From a checkpoint of a small transformer trained on Wikipedia.
Size: 2 heads of 64, MLP 512 squared ReLU.
Architecture: embeddings untied during training, hashed n-gram embeddings, an embedding shortcut.
Training: a variant of Muon for these matrices, 141M tokens.
Each number is 128 + 24 x the weight over its row's rms, rounded and kept within 0 to 255. Layers, rows and columns count from 0. Numbers have three digits each. The size before them is the row's rms in percent of the matrix's.

# layer 3 MLP up, 512x128, rms 0.325, rows 423-477, columns 0-127
103:101140112105117196101193115131117079130124116139132138117108118141149106150089093088165134078108074158096127179171108112098123151119132090135136121103155179128084128123107119133135110138125105135135131137149093153111116113109112075126135138110132095167110126089106135092121111151124125139094147088129107092139129097107134115126144141096131131145105131120092164104135105114149143131122
100:139134146117115110103084092127147139076143158171113129163090144121148146111147144147119142159146115084130116091096112130121118157106143068146123113139090118123155109139109098122074143098141136116156127143149092131120109145152137126118112097135088145160134132150085120155122118153142100171138120125122106130104075134146111142092122177135104100147146088172110165124153152153110116182133
096:129116108126156155121140113151110138145148110133147163136114075103138163136148141117160088133137141083142137079107155173135175140164134141117130059117130104133096111103136156141108078135132116161128161100108084126180160105113125141081167122121144134141102140156114110149132109129141126172116122141105106157139102158103115120116153084134096081152130124163132130121102165110141108149127
100:070116096107177123142144134106123115145105164132105117130154112139093106093141171107166122112170090097126102105139138113152141146112125131180122135137116143126148129179133153105118109112141137140130112152101152167125110083134162127155164130168103084116155115171175129136133105128100122119162080097130093134089126111145132083099142106141124152115106176158119118111135113131121158154124
094:135109127144163182108099123141159142130110112113082095135122123081169176102101137147115151118134104097092104104172124145161126127139116116111127156133137171086132093101169153115137158138118143144115119139120151085118090086093153169129107166127131132096110113114138131150122128076159135104174146133137112124107123181105092150166187126128120115151130114104143130126137107109139138126141
087:135156105087161136121103124165130175165097122116130134126089128163142184115128113126132159167112132122103105146141119099144164180128115160134151104126129104140101098112119143138105130167143096110114171126104117168110169126094145149131150135077162087114133098121100122151117122118129143128156139132137091116106107117105160107179106119110069154122136136144123163075127089129107117109116
097:114135167149147134122146112107136159159139127118100167144119151131116137150148149146136148116148143159142148140157126175135127101119107114157118130079124082141141122171120162111117136173135142141084095146111154142141122145153144110097117131134161109048147108119114107159127172098089166135070110091116104117101092116092118121146090086142128118130117157135123091127131095141097138151092
096:119121102113106114106136162144131086148136143129109136132139079105154102096082163134121165135098124124132125175135101115087125167101117139109141162112118079150172113109107144117132134136149134127120086095160132178131095146141145122134151168121143164139102116154157123138099148119128164116163157093076076132151143140088112109134120099080115122155086130113132125152125112127120079147150
103:141114102116130135144125097155119125146133136128136145118074092102130155136098121109152148153064139112111127123151120138145135115095108149115167069130068118121132132124163115122090116116135128121122079148098162133055142137140141098171138087114136144145139119137140085162150120108135116125144128109110101107165164164147168165195124108098148116142154144112131177150133134129126132121121
098:114133119127101105129132150131112145106131132164117113143129136173128112123172124143138133113131065133124066150148109129155144122101102115124168153120125160131135133137125099141115149116139132128128126177097160147137099108105103110094165141113163155109138123150097132104143118160186180144105096138104136153123104055143159080126110143111066143156128117150086137139102093140126098148131
087:159101152142161167097138109140129159103121146128120062155141079109115091111146104155123119118132143092113095106113126090139139124141131129156129090135104120151170101134140163124135158084121141169112138141118135079108141135127078130130140175144158154143178149093138124125139146127175132130157124121124107107148140176098157112136122159127127109140097133179154111089115135108173115158135
094:139168097095129152113169128148092168176107148129131102147154143139074130135114120141133132143114147125135153147134098104130160107111178138136114114095115103115101140133158096175097095140090108076187111109137139163138145131102153108147155113100122139136144090132154140114142133144114169129129090135122143148111132169136130132148138111124096110112062095125111146139168123124126149081164
091:104110174096128148113097148139138092153140128126104145098140136148118132091125160088115152153090123070141149110140099137104145106130153157146122140099088111170131166121121127091141132149145118148176094140104157144107131165159133094116119134081094152102106114149142103112125116163150086135128123090092137133137121118110115156162078127127123166133163156108166151158151143140125105082109
088:118114115124131126154132156091127172150113168143146097141102102110116133173156101141140116067129153163139144104125130113111133087124136159125141135088126117121146107109130132117107135129165129148146122114100079128092041103131075146121131138184141135112143140104095092121149157159130093122139145132125141129170149152083109121123123127115146118177111148105116144176117125117135106151085
082:150129164160115103082145135114140147151146134074174131128146083083125114143105160134124151071163108101119102146151151100137118094095110132122124123151123116119172120114144156126154156155143116147105122156173156133099101103104118148107125146152065159104122116176106128119115121139182150123117144135119089115102108123143157078125151115121108141109145106122078110112100109108120145121143
075:138174122159133077143114139127117118129116138164116116105134159141103151107119146157141103123139147143144082124121145159162124136139117114117152097101133142098088112142136145122131106157099120165103152060120102105118084081129130121146161130128135116123090164157121148159159121146148133176142110137128116143129124129069122140141146122126185093144152167144144128163143135155132105183189
091:183089123134112137071125126182109146157131138180091151122108116110093118148116124118143078115118157115107119116124112121111128105137115144111130112174113131164165135131157133117105146166146136126125083119088107116113118075099127136140071146126112149144142135103133130149165137146099186109150137122133076163125149100094126086156147114175116119146133122153091155132121149115135144150128
085:134155120135153175136095096128125179114141163151098143139109119115094140133134144081110151115149135124094130092141128139116175130113159112098133109156134123140124118111106160120147170131171131118105106091107086146126127152166113115109149124156153131156133178168079132153156107119148127120152150126114136155142090104116108124156179112107158143105105130083130188158098130140171141157134
097:161109116154093152138078112189113133128098079144092164085110138145121126104146107178192095166150168118101124119126129108138139115128140099110145124138166142117135151113127139125113130102133114151106126128185123115126125150108154179123186125105158131125166144127128170153102106122108156150134126108126143091122145079103147111129173119086109135122101092123113125132105134124111147124133
093:119145132100121143154121117145135132120083120118130092122125147155143063099118131088106109138089108144102131104139122109138127125088104153092124147144161128120153128126121173143160175109155082129123125163099165130095127106124148134073156106084119113070111132107109165096129129136158075148140134136115164134133125153099132137133083144099147092113130115158117146167162144149090148128097
098:110160126147130120159126123140134123151134124117132108145094155135108142121091132108106124114135150118126153082144094102165110104112120078163151123118114115189162152118099100100162136130105128075131143127092131134101113154115108109144114106133147122152132124087115109140126123116124120135142089163156135123131124090108098129154154114106092143156140114136117129198161126220110155128186
086:113151116168136162130162148130154157100159121104100098139140072112137119081100145113142116128115165119071123126092109095163137106101132119099108145126144126138144145106150162104140172115092161099069110120104153144144150153130106123113102116160105102175151157121098167136130111113146123150146109170075119116157158134118119109155137107129140108144098138158162128136098089129133115145155
098:125127121139092145111104118157128185173152105126129130107149137131144154107124134094083119136085131093127105131132119140155115155131131188139121121097142111141133162114136154160118140158113088116112107160103108109085128172126175147113131119150131078129129146118157162101084089104086089101144143128121107105121141094179116130147102146126125133154161110139116102118077126124087140160161
118:091124112109087131167103166148119134154139138141107148080124149091149135127140112155117085143122109091082121087111103106138094064107107147134148120113158125106174122121123080128100146115139120118112101145120106131126119094143132141113124164131100085157155130096108114075143128114121128141138117076097161133112156137110104142188136120108141108096120119138150118119090082122158148133165
105:146132123152129133128086103112110119136100113128100155116125080084105111114133156121120125115109093082110098119141124133123119114127129137109110139129115144113122157091122173102128126127082086142107142115088078170116184112097176153091131149128124146108120140144102146146093068134140131112162112135148080171095149115130130148167105129093148108154138127078117148132146167117088105118154
098:146082158141125130111174109125133136159157171169091109119113119057122122106207101121134119120160144124144168130083134126147145120183089139129119107113168128190148107132144118125138127130130145139150167111129165094132160117149125101103158113133144144124146154129111132122098111118138107120108119141151117112123165120134116142167166099101104113096101121148174103119097114149130118127111
086:139133159152094119120122096134118118128099135125143102118106148113161123167150107151180109096168129147135159083117099156197107114130153082079102133114147123131131117098169124155109104126128174116114148084119152100136109125148111151113144073118114130097101117095096164132140108107128114107122144130134137141120109180117146115098110112100138115114123150125182137107170135106137104181144
071:143140110120102076126133123125149156106124138157101152117134181144114156132110122086128101155135159150111053112121118145130113135141114137128120132110127143136146119165124112127071124093139145139114124082136132082071100116105100101134155128140097125131158188119098146145173127142097136126150091142132126123128103109089137173164106114130161125110115110138120135183160115152160113143171
109:140160098117074112116146106164166133151125121106111113184099127131137153131110109116146141107154115091165143157142113134102097125133115119108123110120087128168086157140130125086106108138132138117105149089156155109167137168142150134148101126096105101150167135153106150128141151144131077125130174068135132151155156152144114127186123099091111118125119153133162154104140165102112137119140
120:059140114149171130134158111126120111144123164133123098122159127064151162094112145140104144120121142147156115120110099144146091136172174078104138122108159157116098147125102160111159102168069141116137127132118119143117109135134155125118120146108157144143201126138121123120092127141138137126112156118144112117100167126115116119099142153104071138163154115118111136160142136174129106145122
108:126159190167154133119101164177158128133129099160151133139102117153137140162124130129162143136131144118107157105102118082121133147144101110164096148135059143135133125126115120092164138107100095087147133122084113109133121149129137119115138133062063164132088128152188132107153115149115124134134131132129124147119147085144113107138151136131160142146114133169109105152121122168136147130111
110:148142140108145140094114126095142103111136128141128136149135166121172108079138132102134136117149153118087148156137088140127126124158145119163150177096156141141150128117106126130153144133152143135138106150084160147140131097124110107117118161125107127095134142163160120098112098140095108092128137108153128136138093135150126167126114167103162134157155075175081104112167197117102159166105
099:186154136111128151114137097142121086148090114134108143120144145112154128147110134109139111121137130153157112134154111113114137120146143156139119120131067134128163114110159112150121095117086125122143111148130130135123099086155114171142136109115166129150079174129102117108126079090139130138137145101115091115152149119132068134156119201086072132119123136103123147096130140116158141178156
101:120134093132170083118108101142136138138147135102131140123115113146102134093141178165128129095130120055101130099188124141156160120094148152116114158112120117140139139110143129107111123059186105125152153119122130156149124145127089072151159139127122091106099117127112108132146132129115099090166143100109157102119100108156139123109107132104151120126151142122128169108109133114175131105160
095:075118083144139122124088095122129169113107152160107120137132143122103137100124071103123129100160114131153106108124153122137109100146099099156124158133093121140124139075138107104107109149108119131129134175114132126136108093144150127168116132110118117169125133129117132119145156142115111134141128117128122107194083172118102110149105128082167140114153134072125126167171124171153125117071
114:115151130148139154082104183162126144123091148116110135126128097103145096098137140160140075144131146095095162059104134121091126123197125135134154143122098135109108160126183105093103127164148111143142132119113146150116115119136129138105135138116146116143135126140125084105096101163191114145143154144137091144135119176123121143127152113133130101135181146131160120097119121123101110140117
125:126142085113153153149137117138108136140147135171123140124118063145173140146123111071159103101142118074123126155106123121116109145106165122135147146141143160142138096120104116129138134097159093121147103131149123134123141092130128130071149031123124099120145146087159131116151114133135170134100143119088119101123100137164109128122119117139175117145167140148109132118141148105075122127139
103:121095173155128117084119089159153144137152137139116082099137136133166094109116126118128131134133134114137158081133133125162114121097156165164176143117157159136171135149134159127135134118128114135150191091127092112103135109117120126146119139173134138069120093128114131081125124125139153089145098142094096126115113147105164121107129176137158137133099148074106151120124108154119127143083
092:126155098152156134142124143144146096106140121122139113145120118130116142148168162117143155144092137121109126151148092178132120126146118124138155143108140134142118146070075139097155107133120145143090122175075164114113114177124071129152153140096106078146152122129098087117102124131140181144099133092140087118117102177105131133157140112159137126188110130145152151118135134108145138121098
091:122141107142136167120106181122132127106096108116140159137148127078139158123119108108137145141094161101137136139142088147129163086112109140076087139129101132147126126127123084122156147117131119119089140119127112163131162113099105074094083128117083139129153105139111160123149115162151115108176111111095111124147125122133148096141160078117155183156107117098106162140153111111159095123136
104:171135164162163129143117089144111115136142133128146123158102115163090110152136119127109118165077160123115134157130133135130149130132140121160145138113141139111149124126088120129158117093163147153119094100140151101081124143110142103079162118104136146099094136168127135107163114100165112090112115100127128125134146168153123084169076146085073152147132179126097148127115105098129113126146
100:128105116140108163099138089160174138147119111121155140135093147136160135123086117106158145159133125132125124143148117109153182123133161148143104089133132161126095108122143116072125154130160121142150125096118099175116109127133135091074110140136161154146128113131141178102119140136130150124130149125086081119129123110151129125186109102122132108180098162091101147159166129140106118155082
108:190121144131133108134125137126093149141118114114104179098159129120145127102146125132118118076142081105157136100095129128057133136157111122114118119155120100117096120120146127125138117153094140128167097091108135061112096136127118152136139116110155186114123124142111122113190137159135133130097147094140168106132107128143124107134141113115130170142165129105112126179128150089120152101166
107:118130103144112110076119111168113127145112109162127160083154107139122153109108136104136136117114101098166137182157080149117135096125097113092141132089129163190085161157135151093133102148154102110124128123115141165078141153144105103152125147100089127157114128146119151161141163154136122161129132136103111139106164095125158130156095112162141097096153114130166129101127110125138128119137
117:132135141126161127106099175151118087138154151171151077127134098169146140122130140124143101158118179133110128117130124148131120103136123126166142101095103092120117133095137158118133173121091140131145159098125097117139157117131152141113134088161109052115118069119152138087117157080094132114129120112135077114130155107140124080118144141138127134124104096109116170136126111104136088107122
097:112123107119118130121144116133132130160127182129124158131111135121090103148156131159132113117147078068143154166141126143114114117113148133150148147109140146162136183114100188081159097117126117107146092116087137144133101117121121101158150107099154123178134113143123171138096168126149162121114144129118152136115118139153167103139158096156142133122165111116146131126097083120091109067137
080:130145113163130127152132098143124152124156167124116136147115180162164133121133106148120116139090174078121117168124120149090112142098099080160135100180108155128140119100129090118129147103111100112103108131127158113103122127113176120145124142114163121146127145175127083122078129133120139124146181151128138118142093122135169130184169081116096118121151103140131130085131131104125093132138
115:111151147103121169110142136111156173147156100129114110114133133109153097140144152146094102158151100099099103105124097130150110092108121138106131131105087159072127142099112092182094145142120093131109119096115138159151100127136161144159127137148134152144133117163150149108130112117097145126125124103125157130125108126066114117136132125099172124065101117121078116122102109135143194129153
107:110152134132145125143136128143196121159130133109116130110134139159131174136082114119099088138121132105108117132141148100113145120115116084128147142118150097137161132128178137097179132144129132121158123084142154123120130143101096170111092140168111140112137122146121135137128091136130108090137126144135151135124125195098135143159184128167150128124157107186169135106086101086128149081132
099:098165118193114098105108151111115142107131133161114149112146143167152106114111120152108123151131148122100118084111129122126116115110141168137124125104110114097142173103128161132083097133115130093147171097114136145128072148122120151106151121136121147137153113127122074112174143156132121114135142133152118118159091152074078134068108102119138060138139133164116095125136123129106108122134
101:147114144123147141125151084156103077141124138140122138086176126101095157100151123096132118100130100129114088121059128091123151088163146115177122133103145109135127125138185121150100120099116099127127136131118096145116112086139118121138131102157153078106140124122135126120165120110112122114138145138082148125151145099137082088124110119171144122122094164154126143145148094121142180097151
107:122128115132147187138140172139144110166066135148109123134124132162142136181107133132095139146119139089111140119174152153100147111127097119158135128133117140155107129142100126144111151136144118128110121152115134123123131147173118118150196123084113102126118080170135110173135154121110141125106141112130105144096130099071148147145149109139156115135124125172116138137174132153152196108089
089:130160132088111168112141104144112125151144137184083113121155134152087095105114125132121138134117123121129133117074106119121142097161133134129122148144162109122153145122119147133169139135157129120128107137172112087104153159111129115127103143166122085149198143164134066129119111128123154123152118095118135143104137069091084120118122135134162134138123109124136090116101153184171138156118
100:170148091126128115104131120109125145114140103119111119096075102125141159102128115143121104124117131155177132075124161146133180117126144155118126090115150127157120123157131110151120127148172140109154130098118149083152183124147083129157152127144175106093115115201120134125128136128089091119154108098136120144135140054101128110119111128126130146111135102161118173113099127118143157143135
086:147130141167126113162141096116164115146156127141144119127167135132131092102120094128129161167145124099144150108138102121104132102158135085115129120119144146106158143106130100146168088119134131092178148129167108123101174135103098109153137136175136123111105125131129114170104168139147139167153120092160114136144113133140127096131105115135148093085125136109099170157088144191138072108104
# layer 3 MLP down (transposed), 512x128, rms 0.0762, rows 423-476, columns 0-127
093:125090117116137098091113094055121091103131133128156143108132114141145154115114101131127088121150098130135144107123160157172149144117161147110111158095096159125113145168091137159121101121161146114132163115155102118127134156078081117117101096101146133117141140090117114128111134124135186098101102119137166131115139132140129123125145167157131094097149148118153095173141144090129161164118
103:091095148124110134138127158140098116159106129118133131099149093119134115139128096114108153142118129156149133192174151131105095133189107165135140135098156148140105142109159129124169139132102103164113112150114174102147167119122143145119153150137161165152153133109140151091131126099140162096105130145105116105107162115107147144115093122123129165126136168123125138081096119055134141089144
101:131124138096088130108162101081117073145141155139137140126096138116138142158111101137135042141136144159157101114105130149088116127131112134143131146216125126118111126144122121120114162122140088125158125149102132131122183124132138156079116178129154158117112122117130105113123125131150115137102119127113131077093098103085124156151125126121114110101129102155153169132166111149144146109121
105:100158148128165126096106171098098107128161174104145112157119126095107104147124103058129107129172112093120132086131096105150096150112143127125129116109137151192131118135084125098120162124138111118134123144119145149103106141122164135120127116138125106143139129156176148166141116118124179136152080103152142152143147109138144117141136119117172167129111142131114141110121107169071161163137
111:129037123121140095152122108079109174141095136158113131137125129129109128124135108106153160137125156113115134129143117104146113164136116129130105112143114134130179143138117062136112154157143174153134116117125117137150124150128176136085121199140089131112149144179130112138117166114136125120075100111148101100158119136155097112131126120115140155157146113128157111129141092159122088142130
094:153125130148140126106094129097103124099142108107130100120122162135156113101110123136106105097131063136139127139133141128115134188128137107147119167204117133136168133108147115109160182110112087096115117126107137109125101155110115125116151125138138163117133148158141126110109102181127112139139145119147135122114126152125184124136156136129095115131149150143120115153099065169055121168145
103:150126122119111104097172153147135115123110112141159108100134124110130135144168128116143134145128124145107125102133122073155150139130171149123135159121112145096116082142091103098098154127162119121129118157110138102078120133070133110105125143132126125086146136141098128120060148102163094132101096122134180140155132132110162177124168129072150099113145135094122164171137130107123112134087
101:151132115101124128157083167109127150120132162135131150145168120108131160112120123098150130145177087126120081111117127125111092090142115142125113142132154104137099130111120144105115114095168117133107113123139177114146179147158099124153079114161110119128123065074157112118131140097103114154170142162118132106168151163118140149077118090152121101127173166127117153138143129111140143136111
097:134134171093148138160109104161141149148135168149119114146143123150103088111126133124128096110155178088051101182115126127169149118111155115149149109109160129104085123176148135121156109113123138150173135120099160137169129138108124118158099117129137108136149189134105114106112128138118128151117134152125135124132142147151124142107102150157110105114142183114087167102115144164120130149109
097:115122105141139140134181092077137104155149125092145115134133097118130124153121136119111139103110130153127128127132154173133119122126128135112079119150115142119116125143094144174194151132146133161160155162180105099152113135097117138138116109108131094156097096111134111145117094144162092149128077152130172130114096109119133149156108097156104104147128121077180109095138174099123147128137
093:145112117165121119139108099129090127069098085103138132119081100147111139151117138102116133124132133167159134151176136089122135139110117139134106084130144127133107149144164113142168131141158098153108168095143146116183172166114107100160119098124158134142131152120177129179095113163112157109101128145094164167119108129155148167149142132091106141107134131135120142146144121135100105134157
102:077102131118135153119126130132178107102153123149140128149095136162108092144120110156127095114108074148142150108170108170099099109100115152125128104174122094158136105074112137122103121107118152151121073124088106133121094125135138144170121136168149142154183115156120139140087121140135102171098115117146124125129107118137151150118145154139123087183131128140127160158140151108141113130092
096:111138201093168129167146113127134156043130125182143131143120134144146142183109114123116132183148126117157140128162128112114144073112101183169125115142137134100118156109144116129167094138118110129138123108166110142128091121124116138125151111110097102147124109106133092103143123126165151150131096108144142140145144147149150143120126166161089120121151133117090137119127101134141162129144
094:111115157112087187126127108142126107120150128143165167102147120090141107119145148112133110175102082119091122122184156149177111146143123120105157121170120115134149155151085127150118157121124145160140150144113101161099143097134115124155120115097054134130105093124135122131131098154153094132143136147120157152175139152147148142143103156179117142124161140087135158130102124128121118133103
098:121083119174169157139147165146100127134133079087157114148112142122180111062127146132097109136119146094121125136116115129129135135128138077142085146100113136141111092114115080140097124115158148089102136120144134117188130159139118095100098115137149134175104127133096139126159122150166143108080097092137110111112085097142128129101130141129085150110121110113146102139110139144102120127126
085:113091175096134153135137146092111108116180113137163133124129128144155122133122111113120167133100096127167125144100110093118144147124155115142112123102140133125140136111142139137125124133144102071129151190185134183160164149159130142123114093100125122114097090148138093081093126081087132136099143132145139137122159124145127143081126148111101121093085117155101105124129105102106172137115
092:146141130140133143159108134148126160102112098142143141170095103147121123139124123111124113126218142175167130101156124118136134122134132139137158140202090141138109153139145107168103107148119153135120190169142127143114150132126106135151099137135122101103123142138180115119133118094128155115153094123145145145110118145114139114143140097172123138094136134139136110120113091152106183163188
093:082158140120154107111110149154131141109117137126155129130128133156119131087130117115131111142141138183137113132112101133152102125139174117134100115157119149103120145093118108148128141145144155158115166168154146158152113109122094135149165109130117095156165100116152081154079171118103113137129087149178112110138121133155156164174119118055141149124128104098116093149148106184145115118120
102:160091158157112112119150102144119143121085152079140127133107087143139184121109129124095134146189167105127150179068137105147120113077101111137122098114135152114121147159126142115108147136120124144094127142170110169154108123137146128164162106106156152111163128087129101110130133130098159136106135157125130087123113129097133144126150137125144102154122131164132100178133126095112139157094
092:092159160103190112102172129157126136098176166139119173135144123164144103168152123113121128160190097120107152113155103138168130149107113115131156089111144117116113128122106123144121098125120094152100121139103129122109158121195149148127148136162172075138139106142131139117109117099130135159099122098143127151124167161152122158153147116119117139140127136151115110113127190142119128136132
098:138116142108140115157112139094128106130121130153124127159168094121152111090119134149108169149110073140165112092120117119101107150094098086159111168138105146118104133088131130163157122122099171116134147117174122135141101136149125136136135141102153134139115098132118129176150115123134121100213139135108146122126164097169116157095124147166122128095099153143152132159147130150173159122092
083:144085124117132108119111102108108122106124158087131110144145152086139145143134156097156132143139113178114110099101098139110143131095106121148084189172170124078118172123125138170106141129150139146104090108122131135166133137148150150153156129076141127143095143140117083132120167163119165137116146145149096126180106135105119158143108093141144122111132139127124133149177098130109145124088
095:149145119137156143121125135080136124096161104146147081146125114161103088125117127118132098147138113162113144157117156150159137157123171113147102161140119159159120158155154114107120110128108120117152151119105144128081144158124087110084131144138103162140125163104122107124154109122141113174102108104127128145123096201127128123137113098106126133098154151152089160173089098126121078087141
102:125113081130163118165133098119136097131102148144106128132091113109135117140138120161091158103141150166109120112110102142088138102117074123144078114102111123118141156160091106143110138098132175077145127082118152114135143153158121148152146137147152132140131157108165107117079124111113130164122096099139101134104143145147170113096111155187161132138175111176120155116137130126122101125122
101:144093112137116133169106150073136097145187103105108128112124129149139120127118177110162120172128168146121125177112138152125168097112183123099116117146144130117124170134096143076141149144108146131110129072137133140154133176145117161129116104122135093120128116148146088147122131096106148141112151123125163112138155117168080159138100150119149127144127124086090139146108098150120110145098
108:138146141132151155153169128125103134118100112142153117124137116086124173095173128175108099117142125116137119113137165143140136171114086139150153110081190098120125154155118133118119152102169111135066141130128145101127106090148137123142120123123073110112153124109139106105138108111105099110119137153146144142132182092125102119117147155084101153133100111081102116143107101117100080111125
086:120115141138133191089138135134122118135184111122122147134114128126105144089157141139133125133145083151129099157161152137118075155158090159097134112162139168130128138131147142139135155113125096117129163162135135106154197104182147140165119169152089158149117098118148110131128101115134071141156077108125111129146090116115142131149116144127133144089114084108126105113125147148154116127114
083:096084148149145155109151131162123139114153127105164103155155128114142125097148128115153144135137089127101151119129162144147135104138168109122119127132086089112108158107132123151123153135157097127132095176147141136116159144139123154131141120088136084098112074137179114076073102099140107122102166173116144123118121119144091084135090122138104152126126154134107153119104160103097111149089
108:160150054094120128127131126089121116132132138144105116144148153158095094151160140117154091120137097086131088162140109168156128147087090139118106114112120152094138181145093147172142126105161112126115066144149101132141129149098128141177101103116137151139113152121138116136137126139156115154125145093154155119127143122171134122115126126130135135130152124141111076112088160073148146136138
112:082155151151126128163138142182116113146148141158139116087116115079132107122155134115128103177156095137170092138144179153141144175136139104105135110144110102138130117167161094138131180096125100090135132101073135129167118134118137154147117133150122113118104129146107153116165128113102156149098135142148172125113124123127182142113125104090175132131102129124150140137145162139087149140142
099:141161114121138138171090139166139131135149121140120149139127107104131113156144109132144118135157110128114098129084149120143121104131135135144109137142093109080116156130155153133133146128114089103147138100102112110087153142130147108114061105154052123121107141117175118100115117161106164157121151143150138173092126094148128111127131170128070094149115108153134099140076132137188132120127
099:116127140117144096152119080136110127092138126135144153131173163111148095137129142140138155153138090121085165113080111139121180121124057164109104148163135107136137180111135122122121138109117066110137139101139166176136142137118120134113122152160101153100155135117140083141125139117151090124122163137149122108114148140148154158129104121122115121160159132124142139124151094094150150104066
098:130123116114121120104078132072121152118136118112158103126145158088114130110117171120140089169152139103131159161121143129145112133158132175140082171124103183146137148189162093134134126146159093141092150153132157099162137135112142106108109131117128114115131119095086135116088160178133129107108125131143113121167130129129095151131135182119132130089170146105129117146135156119163111117111
094:155154169137196119088120160134123147116135141111159098118143119102100166113134170155093106153138112130134127152105132127102093143129128190098167109093132137143148113135134111144113112088134146090154093109139117110150131158146106105140141106138119113107070105115152149146112108134117153183110094128128107129123175139116138128108092114134097141154119163101109114119083140111089174116157
095:170148117083144138113123125103100134130089121149134121150134119135148101137133110124112128136145134142132143120130186139123129152101140097156130091157153114116130148120109145121135092140107125190106155100192087121158148145090125090118170141115162122118141145153128071139132139105130147172126165129149206143136140135161132158134115095152106141119151138114097132140134112056117144119157
105:162106141146135128101124103074137133128087083146090124117155137121128130096100148120117132122157115109160148099165124162159136126142119136142098188164111111180142103120126137103132170128111108110106108128160169156131132110156065136129127147164158180131140133129148131139074133181148128105138129131108147145197118144125169149141108122123127117101111179119128116119132098111135104132120
116:142146140137125137120145117088090108142129178085173134134113091110134134153138071103142132115135123118116127140156200147101097140090165138133151135088138090164110114138105139138126133110112100147128124183183144125118114114156131108125119114126141081124092150095122151153120058122132119115178138160140141116135112081143157126142138157116096128108096129134161133154105112114110148104131
098:112122121143110180122108126114181148123092110151123127136116142109101114134126160135112166171114136103109127156085128092110160098189139155128158127127144130124114120164142101068140136135134159133089135170117121128141155151122122167153127109106146135140147083138155134146145114142186122124160083145135115107104166126100088107153129116157123125208148124111137106115121154124165143114123
097:090089131083138162109119140134107167159111148120159092114128133126128121133164135091171104128096143135091119088176158137131155159119119096140139151173157113113107142088153142117134156097098143157153172124121108095082135161127118125173107134148092160146109115149109099149123118134131100139088099092165111145140143147141146158114088178162160126141125111105136137119145109131140141100123
094:134123089079141084118100147097140079126130145128167139151115138100161139107109129115150111151127174126112071154100095131129073104137136114122129125154159109123154143125118119150143131100126106105118124092139151108142138160162121139093103144136139102148125080142156109129136129118117125143115166145140130109142158170109086160133101098107097119103155148123088139161113134120116063169077
102:115138108114133110126151123120131095125148089125118142110171191137146130148149121163101138154169142164122109097155077109105148124102131144108066148084131153097114126142151127095097111139145169133158155127111125102094132147098108127156142121174104126105132145125104115130134145158089132160158148112120170136174108136143120125083116103106123123148097078138107161124127173087136148120097
098:095145129117155120113099141054123150143106126105112095141160150120132177119116089105149130124132128139099104135091141116084136131140165155099161137077135104134133113143112127122139122138115111142155119135101142122112130121113115144198133104123147132103088094141118152124067095148125128138115117106131194100117154161139092107111097124108152161163087115159110117137137103161133103096156
103:113154142122120094122116169154142145113120105102112141148093120139137088130123166131069131138114110182143121106101122109157165105120109138125075140137152102149148165117105116146119133127107165129132170138090118135096092122104131124142175098167107137143141116103160129138121126121112118104124121111163143146105154161192132144141160163117122142182152142152069112141173130109148109146091
109:171121121135163067124162125114082151142147119172114093138118094109121130167145135118092102119159106156143113164115136187112129140105179163115175128114122132164068106155115134114124146139154118124162123131110148141136158132112154145130140096097109134133115136140145113157150149083106147149104106183138138122114101158164117153136093126137094095128137155136130134134127134123157140076156
110:157131130086131133138167118112141156133117128109107128114142110157132146107131153154114095127069135094145124163117124088129155161153099117090166148149171173078122117122139141117129145124103089108105143108081105113140144121109167142137132152140125103093132147111132097152169112143097141095132122118146108095101125121111134103153124181144115076117128105120094132080127142187144083137155
096:167122120119117094173115125139127122122137156143123086131141156091120168118170147153131122155110135133151179116153130131119149129102130153104106158195099116122127170118154152167107139132159114200112170120160125114111148124124106115156125121183083161120137121157180147091130132105115122180151122149139128113179139099156131147134136148158102123147144123100121128151111140114160134132103
090:178133107128125102109098084118137140095118125119116142111095165126142097140158118138109137150104161110128131178058137144128174108131134101112120101104133162124139153165116111144121144101134122116114124118161160129148103098130216127147115139107159094095112138111160083128137141130151144132103123161130135118126112153088170133142158099148125156135091142089147113164123127104084107138145
100:111143137142175089144145139142117097140109126133130133134099107133156131127129156139096148103115099188141122100115131150103172106117060167137124099138113129117149187108096137151124126131064133090117123098112125174141163126162128119114121106165135128123143106090117078157085139127158114117083107099148133160136159137112118164154116150160145096106147137123135109101170154138115127119115
101:073123164109088117157130089117153126148152131112130136131158144133159141127132089137120111165082145095121134111121121146106147099135118131118116144115100102155127166101121106124140118148139145112149078102125082098161133119177166100142179119171166121128117138136128142187147113129101158099162134119090168156145131154134129129131158134154161118181147148182108109128108139103135104145110
100:129111142075122151109161168126163146103128078172154122127132114158151119094109135137127162106115122117157135115162138126118115116170123139080153107127151137164123142116126101141107125140137118128111137182145137132144101138109103145148136115087106145122155127157166150137153123170134117112134115179109185160128148182091118127101129123094123111123210153123122116120130145108174100140099
104:093160119082093135137160103100139145123096084122107128110144121126109117110169155115141156109126106187100120175130122127120136159139084140141128166125121135145140163100154133156199129095124148153154150119143123137144118120155141138175144092148148116120145118129169097158095128132108124134100109147152152140142127139146138139125133177188118136134168132144135090138148141104176162138170
110:131169107152153167147130176136120167146129132149116135109124118132166149163136158107133157148132113142137119128102173163107144138117142065110148131100154129159110117124087116153119144106116078128133118143138132110122136119133108118150168092115101103107135161152095113176122132132131176115142144127132146127131170081102068137070118120119122102157148106127132120119071095163106114084116
090:146128156092065144148110105073145095104118101114115147143117157156125114147149113137117085143108154139133160159135104124108169133179143115096125144151147113135092173160123143124139087109114119158127168140110102135134159132156094176142101140101129137092136115104131128138124106166116108150115142121113136082145143153092123165111170143143165097121089103105129128188145143130099125135125
100:121093130107148125142130104094135148149176117134113139153123136164146108147147134129061144179156140172103119135106117136141114079118163089121144106131138150090123121130152127115124085145104125089159130078115119109154130174149144110087125170094152155167095134134100092156169120167105154098133104151152158158141111147123137129106112138120110128112133133104125168141167112115091131114159